Each number is 128 + 24 x the weight over its row's rms, rounded and kept within 0 to 255. Layers, rows and columns count from 0. Numbers have three digits each. The size before them is the row's rms in percent of the matrix's.

# down: layer 4 MLP down (transposed), 704x256, rms 0.176, rows 634-689, columns 160-191
# gate: layer 4 MLP gate, 704x256, rms 0.166, rows 635-690, columns 160-191
# up: layer 4 MLP up, 704x256, rms 0.178, rows 635-690, columns 160-191
down634 097:123120102161108124136111127113106137058145134155082113154135133116116118137110099119158126120140
gate635 100:142126105110140138142146132109128119116133139121107098130127135120104126084107132132148130118104
up635 097:150145108129154165074152102120146094139099149118153136096114116127106105106142122137157119184126
down635 101:153073142135094173134115126078130164187100117109142138131123167144156123119096140117139143148153
gate636 103:104131115140158105117124136128105104118105094123100111138090138121160096124146118125107121126130
up636 101:099124086103142081117122122160130120136122154072143154108127135138175118158147160145112151090119
down636 100:096128107133141096108068122088114119146110112129165113124141120132102139119135154119150127115127
gate637 102:145093119131111162098160120119127161103152117074117144130105161142112106106109086094128135119167
up637 105:101089121124124126109106148122142147138139144161106102099151177109120142150146092091136126148091
down637 106:109106089118113135142160155134067147145114130136126118133123171144133104119162145118117133125102
gate638 097:098107091122123084113133119095137095094092151116086097109140115148111120117128109147113160102161
up638 099:118113154133142094121156137151119118139144123122118118134063119121136160143140149116184128128131
down638 095:169120163150132112118153135124108151131155138139094147114145109133095147130114133138113119137154
gate639 098:133130113116135169146141130120128158091164142083125147115131129157131135143087157143166160137114
up639 100:115165121122138138113133128111121099106139122123157068093094140122168131082104127162129124101163
down639 098:119137096143122144137141157118112119130124123155122135097084110161109157145094133100116151155106
gate640 104:102099141117163123182148164119099136104147149098092152092106158107143121155134114070127114112144
up640 109:086147157141099159138166151124156103160093101164155114129153125116108130144112129094122073092116
down640 109:119104138145134161111124125147100200105118146097190127150126135111150104117188096159108173147093
gate641 101:146122131125127082115103115120126126173157127130144129138111157143132117120148109148103135106127
up641 102:149112130175122111133127180124166140124120111154103159162119088137080127107114113119047160116096
down641 100:110141109105118129150189102139117132085107126104118150100095095113129115122168133130139137141112
gate642 101:104125114122097121102121120105104115138158086149145117114118116084099122137137106133176095106147
up642 098:146153133108125121102180136133098107131141158155135102137119124155123121132104164152113111112159
down642 099:128122120130117138134098150117155135129119130127119108128122118164168121116084131118116115073167
gate643 093:125109134102124109086089129111130117187154113207089134112127100123119151127125129127161166132125
up643 093:166137086150197123154132103083171134130124127145102166177145140150171116129142116121146136136136
down643 093:117136083143154107115152111139133095147125146139098113140098092107157132097166137076143130104130
gate644 102:130109135130142124096126120110136136140151122151152119105124116141105069143169101148117121107174
up644 101:149114136113138102100075159119167087125117159112150120140141145130132126117133085083119159130070
down644 098:149121114132119143111090152137106127115122124121127165152156114168141128154143129131143141121091
gate645 106:120111119129146132123118129098148103138112157129108143166100151132106101128102108116117163108126
up645 100:061134110137119057138131150134127139159132146148105113113091127132098144058141127128134127179154
down645 096:140152066125116106165126176131140128131097157106151173134130108109140158120141138159134152121170
gate646 089:143125095106128123104156124081057145108087095134138133096147073135107081117125120156125107155123
up646 093:099100129087109121127135148146138110097123105109108145125143125173124173114103154118134104149164
down646 103:109118098139113114124151130127175127139133133129114142119150119094104129093150080127136139108154
gate647 096:148121147146114125097083106115123106109147085110102172150131121158132146125109099107153135116167
up647 100:132114157125118086162150093161141139114111142165120132108108151110098132156120126114120131117158
down647 099:152148128120140101136129094161129179138080119108101147139072123152089134143127132112143150125137
gate648 098:143096111128096106154104120141139137105165141122118110131176152144145126126148128104138148176115
up648 101:151140114116101116137119177131143107123131120090148139166113107134147133112135131176115134144125
down648 101:152125092165143138151117152151121114156110143156164105121133118119130115091133085096147116182151
gate649 100:093121088145140159110107149139151143129146109129160137112098094136114094114147118133116103107112
up649 096:120155111109117113090128100095134120098082128101072135084128141109090080093132169100162121124166
down649 103:092118098127062100105155168122169103119142127139112105141121148125145153092149099149169109136093
gate650 112:093180095129158130119127167142132104120084158149118149093188116109126130174137142114115153133176
up650 117:172095174123114167136116114165141125161182143114117127115092122135105102092128144192142148099110
down650 091:136097137131111117118152106092099118141132078113136109105120107176112127075108144117163140127143
gate651 105:142140114119106155132109073113125172134166154144099138147117120164143166122121125137140119144159
up651 103:122087148123110123135135104140144143138146170121104079154124139148108107130117173136111131118136
down651 104:140172171133119137131132117127091090118098156161133144129145135093129143137093128122077173154165
gate652 099:121103132149106130137157139130128109144122133165123129143156116129117074094128110097154144153138
up652 098:147117134157135153118087119130105106099086174126108123177099136160153096120135127134132074136157
down652 096:127103111139160135140074112151151114117094090099115127136087125136167117102129149100160130158102
gate653 105:106080080136124152078126076099139161121150124140100135115100115166133078068127098108113126144134
up653 105:090139152168156109126082119130149126116120138077161105107129130127089127167124134105136186151101
down653 109:147165101138119125112134126127141096144135101103142121108087122096158141155094095155060147119138
gate654 099:144094136137130121149158115116120119120131118127144166105127119098132136127100142136156135134152
up654 103:146132137146101106135140109151053114139154059118130154124107113091099170126104111121136152149169
down654 105:129107143103142132122150145122141120142136118138152135125160177125145170127130140134146116071124
gate655 100:108142112132081113124158117124139117093138152160126146156109131143082184106158143161118118127124
up655 101:080140149171119091195150123120141151070103132112167154134155080092167122132106131123112113173123
down655 100:139147092142120084114098112115151098138146167099141139107145116126163146120133136136163135150131
gate656 101:123091114102122118095126136106121129101105113139123117123142115079122126116133098161077124098177
up656 099:163100120082085061116124125112127116101104096137121086108108128103094144152099112108106115123140
down656 097:121095122146121097124143114161151122136144073137129140128158145081141120122095093119148125109112
gate657 101:102148155084112113096150086120129134155135086147135116099107114146124148126163142154165144175114
up657 094:126116134156155150133144162098192156124069183127187137125126157111108149068093152110118106119131
down657 093:116154127153110140118084103144153145126147104133162161127115135111139120115137137099141141121072
gate658 103:138145166095161091102128126122140128095088141140153101140157142125091153113127188126121126083123
up658 106:105110133130143163159151141101141112145123111154138122094148181134138126140091073082167099177144
down658 102:141167164118098121124129134123140154132127088166104113140125143163121104105095079152138110193113
gate659 095:141123130101129129120148086077163090128094132167124081116167156160120115126136088135089124109127
up659 096:121080131110130115113117111127107099164150166128149078111129146169148085126097120088072121108131
down659 099:164121103147090121120108191113109159148097116114137152142170105144123094105142118118142107164120
gate660 103:071122118129100091114161123110127104131119149147132157104133143164104084109134133139139127115171
up660 101:144118129144153130081082118112117102128112119129130128117142146144148120151143126124129135155117
down660 096:122114130142152142133093161118090149092179142116122125103137079156124129117132117149114123129086
gate661 095:148107148097120152146109117080131157094114119109109154136126102141146146157127088123124131117129
up661 096:082160128145177129111124147093082143121115143149170115143141131174150187096077105149129123096092
down661 097:158152202134114141118114139124098128128141101150092125144131110146127143141135126121100141120112
gate662 099:124092117104074100140117130131100129103166090154099105105140124083099111130107151118155145152134
up662 099:191081110151146125123149105118107116124122106159134105118113166131098144091136159118156090162122
down662 100:141119130138128106157110148154088127105103120118121104149175149074096132139101105162119160112090
gate663 104:139112096110128098121107166100136070140134138164109128108124112098113096112101093110124106108124
up663 101:145092116143117120108095117124107085131128120130153112140167149116095110110166120107122091112154
down663 103:146140115109126104129124119128154121110093119107118109118140128147119087129097135109163152136143
gate664 104:158183098138154157108142085136137074097118125140090128099138126134159131096151130128122098111140
up664 102:113108061118152154116162167132125122150107119107144141148119120082137137122154153124209110150157
down664 092:126105112165116139150128067091142123151112104166113133127151151164132158128108100131076182105103
gate665 104:123074122085106161110127130143086128108130157112114128128161128103091107159125145171105139118102
up665 108:153156129147151107133120143128121138155134118121157092143130133151114131114113103146160138110138
down665 107:112130087157094135154109102129108113155105124121128109100160091106084129133117143094146135102114
gate666 100:081125140108107114118134136121092130095133144164102141124107140175086179110103120147085148179139
up666 100:109133141114172140138132126110120119152117111104076135147145118110141164144134129146123132114164
down666 101:128111111080147162142126144106088134125090097105137120111117150085136172159152139114146150129135
gate667 105:140110147128098148136171133110119122150155169166140131123152130132121164101101132127140122086136
up667 097:115133143093100133078073154147115144126099144126149129155089121092120108154196139128105150128125
down667 096:113170118145088148143115092161133160120131119134140141128150142148112140116114107165114099133149
gate668 103:140136088137106100127091119095116118076126154122144151108100157140125101137160132088157144052137
up668 109:099133115137141173136140140115152100088111137094109087127114117152132110154127192119150110097101
down668 110:144143170161155101121177127139139093124138127127131105089086100114188111097139152148119123120124
gate669 106:139118098152107146155146076116146161155157119134076080134121151143128135089104128110124116136116
up669 104:128115114091130145100121095139119157142136162118165113116142152107076118141136156157131148117098
down669 104:139111149115118110150151165073170130151144129094156098074111174137088154144121118164113157104148
gate670 095:157156163182149116136109118093121117125133163156120135153144117135167119117125131106157142152142
up670 098:118117128052141164109121103138159146099102113129119143133116133170118162154117128133118135116083
down670 093:100138125154121126121124144118151129134099094089135155132122107158133156133124102123128130111103
gate671 100:122150124113106121115132155151141113114090142101153091131116121130110125149126129120110137131135
up671 097:119133118083170157091119120132141141129149126147156134165130151117141126129161116109094112121151
down671 097:112150144147130148165149120097140126137117136148099142111139167128114139109125090142106104110103
gate672 103:127117151116155154158096130105137102107113135119094115182134104117148145133128076097106137105154
up672 111:145160106126085137109167157136097118156115100159118102151120109136119134132177151108158173106151
down672 107:122131091114134140117126081125118088156169147115132146104126118119100095109189149137097104162083
gate673 104:165147136105136150141120138135125153109119129106124141141152110108134156125119149081137111111141
up673 107:138190121122132117122172201125164093125137121128179157121140153104169141122117065129131111087079
down673 099:113139158171132144145213074131114159080115134133097137175115111085140132134135070144129135127093
gate674 101:110132146122161116099143125127159118127115131136153123121125091118123138099140099145159086113130
up674 105:127167157136082126133146111156113147132118109099123115154108097119135098114121179107148116149147
down674 099:133118130106100169107137173123161112111086146120132170146131162127104144117128147119153112096092
gate675 092:105150154093116159115118152127116135068140132109127131134148145131111101107188132145131128112087
up675 092:147127151165125102122172114101140115156191131084121107153133099167105134130106102105097139170147
down675 096:143112157130130150135151145148103161130121117139114172153137148106124157100166158129146114118140
gate676 100:144139131122111133157155130122130154143089161137103120146157168162106115100123141134117099145125
up676 096:113101143145154124127110067132115119108145106146134108130164086144143119128144163107164107102134
down676 091:148145122135139111083102120110155115082122136136134128154136115110157094123126098119095149176124
gate677 096:123176112122145126137124130141136156159166147117134129158127133095108154110156116169110135095129
up677 099:108082110155137151189152111121126153108131156116153122128113173135148160141087117139150122160114
down677 098:143135128103126141144102149050133170117147132120134151134113124123126144154143125151089129116111
gate678 096:081181073158112175108127124104170102142134108115114126129095119113157106132095117140140084126126
up678 094:135147120150134135107120104122097112089100109126128096128132131140120122129165179121081126140122
down678 096:081136101104098149087089134175128142143109125136160123093137157096146083110125115129143113134135
gate679 103:172101099136074099120132137115160157087147116136088129158134116114095117140139119112156138155126
up679 106:144131094171126155181189113109063119130130139138135106121125125128148140136154152137116111133149
down679 108:117152113124134166138162102137128142065128174118157141139132105148130160152100148131134117174150
gate680 099:154153146109137109145172141134118125127098134118156098094135156131107106115136156121117101160132
up680 096:071128121133125171144140162104114138145180152150117128131103129101148137143073138120135119126138
down680 101:136145122120113157155131128073145127135111127113121132095101141125137161115140103129133078163115
gate681 093:126146104084133122108127102139089112087147114119106125081148114101139095112151115196079161088142
up681 097:130137132107115131117118128110092127111124109133145140127125141098131136129127141093119130117149
down681 096:153154100150098108134083134107116142102118136126127130138101137152089189118109137129134106117095
gate682 102:174122082099159095117119125111109134101106128156111189131167107138152127115130133138133155141134
up682 100:169121084132123132082109105157091089136129118154134094151156156115132113102142148130115120135114
down682 103:105116127143165157144145137168163135112158114115144149174169119120114134155174100120088127112124
gate683 106:131076109074116117090157129130136143110092125129121111127134126086110137122148117113130162089145
up683 097:114091139113134081142127083111134124125130152140106073157166092154134107159115171134148124127121
down683 099:158152109120126115115123148182103133089116163137149128151150115154162059099137108107132190147118
gate684 087:164167112137127081098152151068116149109129122168135153114151123158114140112113062145153130096130
up684 099:144186090143148114146086138149100129115097129111163129128090077142135109118091115166143113122087
down684 105:171160098175169140129125146129152152123080107138155113121092119151112138151098076131134128109140
gate685 101:092123086155157110100108120145128097137158149142158126151115157129157131112131129114168131152141
up685 105:135131158117084135138132088137137166131112105145133135162134157108177115111107127173127124109136
down685 107:111084094139152137133115103136138117080136091123126129111097131084075118135065130102126136115126
gate686 095:129134108069130129141150085090097124114131132109117132110149103111141117126126127152127114108101
up686 090:132101130115178144112124128087141169167129133125112142141129116120100107130096101152099147116108
down686 094:120120142141127145129145124163153096115072137163143116115150132165152196104153206128154118179126
gate687 099:080138113116125125136111169142137165114132160170120128144143127151162135075125091136169155146126
up687 094:144138150117123138133126138061158152114116107135121098111160143137135149148165143109108125109126
down687 097:130192093157105157178127138113163136143119176133121146131123115092148135135115103141126094188091
gate688 100:187141122134155124117134131119161113121138089107136163088151141108156137135135094145127140117125
up688 099:107099082137100128140135150122130147149129152104114139119135109089146108169141089120118087104135
down688 103:146110172120110181103131118126115149148113144138158116127193136117103128114113097119151171135152
gate689 105:105130128159140110142114135143155116101163128138121138122099082074114147119148115069129108112151
up689 099:071139112129103107148084161164105107122112182108126127140119124135118108116094094137156156155092
down689 099:157153150106157142121133124067118102112115148105122191179154115134134112117134135101133135106100
gate690 096:169151129154138179103088119134101116051124071104125137131157145179082131155135147128119124105116
up690 102:146115114154139106188129144148089119152109156166096093124136135120142107165115114098133101106180